python train.py --d_model=64 --n_kv_head=2 --vocab_size=2048 --norm_place="pre" --norm_eps=1e-05 --rope_base=54200.0 --attn_scale=0.177 --bias="none" --warmup_steps=200 --decay_shape="pow" --seq_len=256 --train_tokens=97690000 --dataset="wikipedia_en"
Each number is 128 + 24 x the weight over its row's rms, rounded and kept within 0 to 255. Layers, rows and columns count from 0. Numbers have three digits each. The size before them is the row's rms in percent of the matrix's.

# layer 2 MLP up, 128x64, rms 0.116, rows 119-127, columns 0-63
100:127108146119108137112120134118104140098174147124126152137150079103109099145064135125090119116122118155126158150135139153152115082091121114153111124123168099147098119126091170121091156118143090
084:138148105130151073160147142088093107156127103148134134095124081125142124128129104159164127166121115123129148152134100137143174124117108130196111131157159189133129122135138154156105126124114133
100:149162126122098122197117106138097106102152151104156138138114121134104108145105081162120117107146083102105139148144115125136122136098112117082156113130174122115102166112090119106136164126144104
113:150160150077127123100089148102095131097139111090132120110126138133128113122125141125092078111152177113143162098112155161099124126135113149152086130122098122137128090127138124165080102123094144
103:125123107139145086135096131122077103110164145142116109098110182178118123132167106169146126113162115133098157115148127158125109114077112114161148163116142090164121110117139131129108112128126097
103:142082152123093129100164150135102152134130175134124136143144156110128121122100156132146109152151126119143107128165164125161120103126148154121124122115174149166100097112115084071108135166147092
098:124136108161179107122129123122089116128117079154115134134069155122132147150084158126143109170141160117112129127131126120146152168145152123142123186099085116116134132184143113144155129124138148
094:142141155117094115103117131151137108112138163178168141147135143132095166118137165100108136113172151113146129136148129104127150114079153103153118176139088153083148145103156102094147116141130118
102:106134156150149162131115150141116179161118134118127122102103106119144104103130157100117124101126160097102104080111119089114109104097142104111144102141134145091103145172076121122100122178116148
# layer 2 MLP down (transposed), 128x64, rms 0.116, rows 119-127, columns 0-63
097:097104105117135110118173099179109052116138108128113102136111116145096105160150122111124109146137136137166148125150120152154125146098157138126100141115073137130131170141120108124110078104123142
091:127116090143157159162148141110114172110135148127118124109089123118159117136138173146159121139114103085150114110105105096082148121116104150105130112167112142109110162091153133135146082152151086
102:105142087100135139149112133130090085087121134125185131135111067138109074149090106145155110068128148104131112103131118121126108148134159126140163110146152114129096144132121129137099127110136111
103:101093155131134112129155120151142153150141115134174188161123164118111148102114127142121118152138109137145124110126132117123093104132109177124165064087115167145143119152122099149110139157089132
099:104117145127123146096115136091140118115085096110116145106155111129164135131132167083141087139082155083137122107122117081130114125126104083113129111138123143085125112173149087130098124150118163
099:140127066101145107110101137108122091150082172126115118118109151137136135123111141086104128109133076103114164151165136113127119124142119148113150058126114129132103115076128129124116148139153099
104:124126145098089145153091112143147145132149093154071123149163165145155123138087149131086164153088122120115112142108119138131121132124115098108162198125130118142113161136162136104138151130141142
092:109140129116103134115139098142114114113128129153137137145145150096098150128134131097178118126111094134127095171154126123114205166086157162106095159144131116121120141093112132115106115136182100
100:145126135091118119132143112101151144121118105117090145108137130114172112154157120145101104132129120162171118117114144115123096153134146171167151149164119082132141143112182081111137140079087148
# layer 2 MLP gate, 128x64, rms 0.116, rows 120-127, columns 0-63
091:110128102108129146101171124130081139125147144093151093116141164136145113122115133106114183077104136088116063107127116131102142116122126137092170139142127071122124149112139105127144107155134123
096:137093137143152147061152119161114117144096105151140097112113142129145120087152144127137112138110104129162116146127139114096185105171125160179113161101097139140147171122153121143137119107113133
109:116171122071138110131118151096111134127112136137128105080129108128121079114140142132103102110092137150144174100120107162095145144178162098157109154145126094105168121123143113118108108100129147
102:133147137125124087122124133161127136099148154123157153090151120150159073138094123158140173074123144154136129143119118092101104151092151136131144113132113131132144122114137097123132146174071171
098:099100176097119113145074111142111094125100148130116120118081134145138167127106150113098144096092117154129154177101104111088137144113091118088129135105147133105174132125125129123104148115107114
108:098119110103143154057108162123127118148126151120116135156131123087126128118140159132184119108123105136157126128104078155111125109169139157105134129148087113168138136112092096145124099144124091
091:120110078114163137168164179111143150158111126143116093142131109126199096142131107137143088146128108100118128150120115125098144111163142127152119128124156104139170086164124154142116136123099120
095:113104141209107148120123114168129109135090128110163119134118127121141111109123129138116125165119097119144106151146163158123182146174113132142145099138081114109151094110132098168118160126114133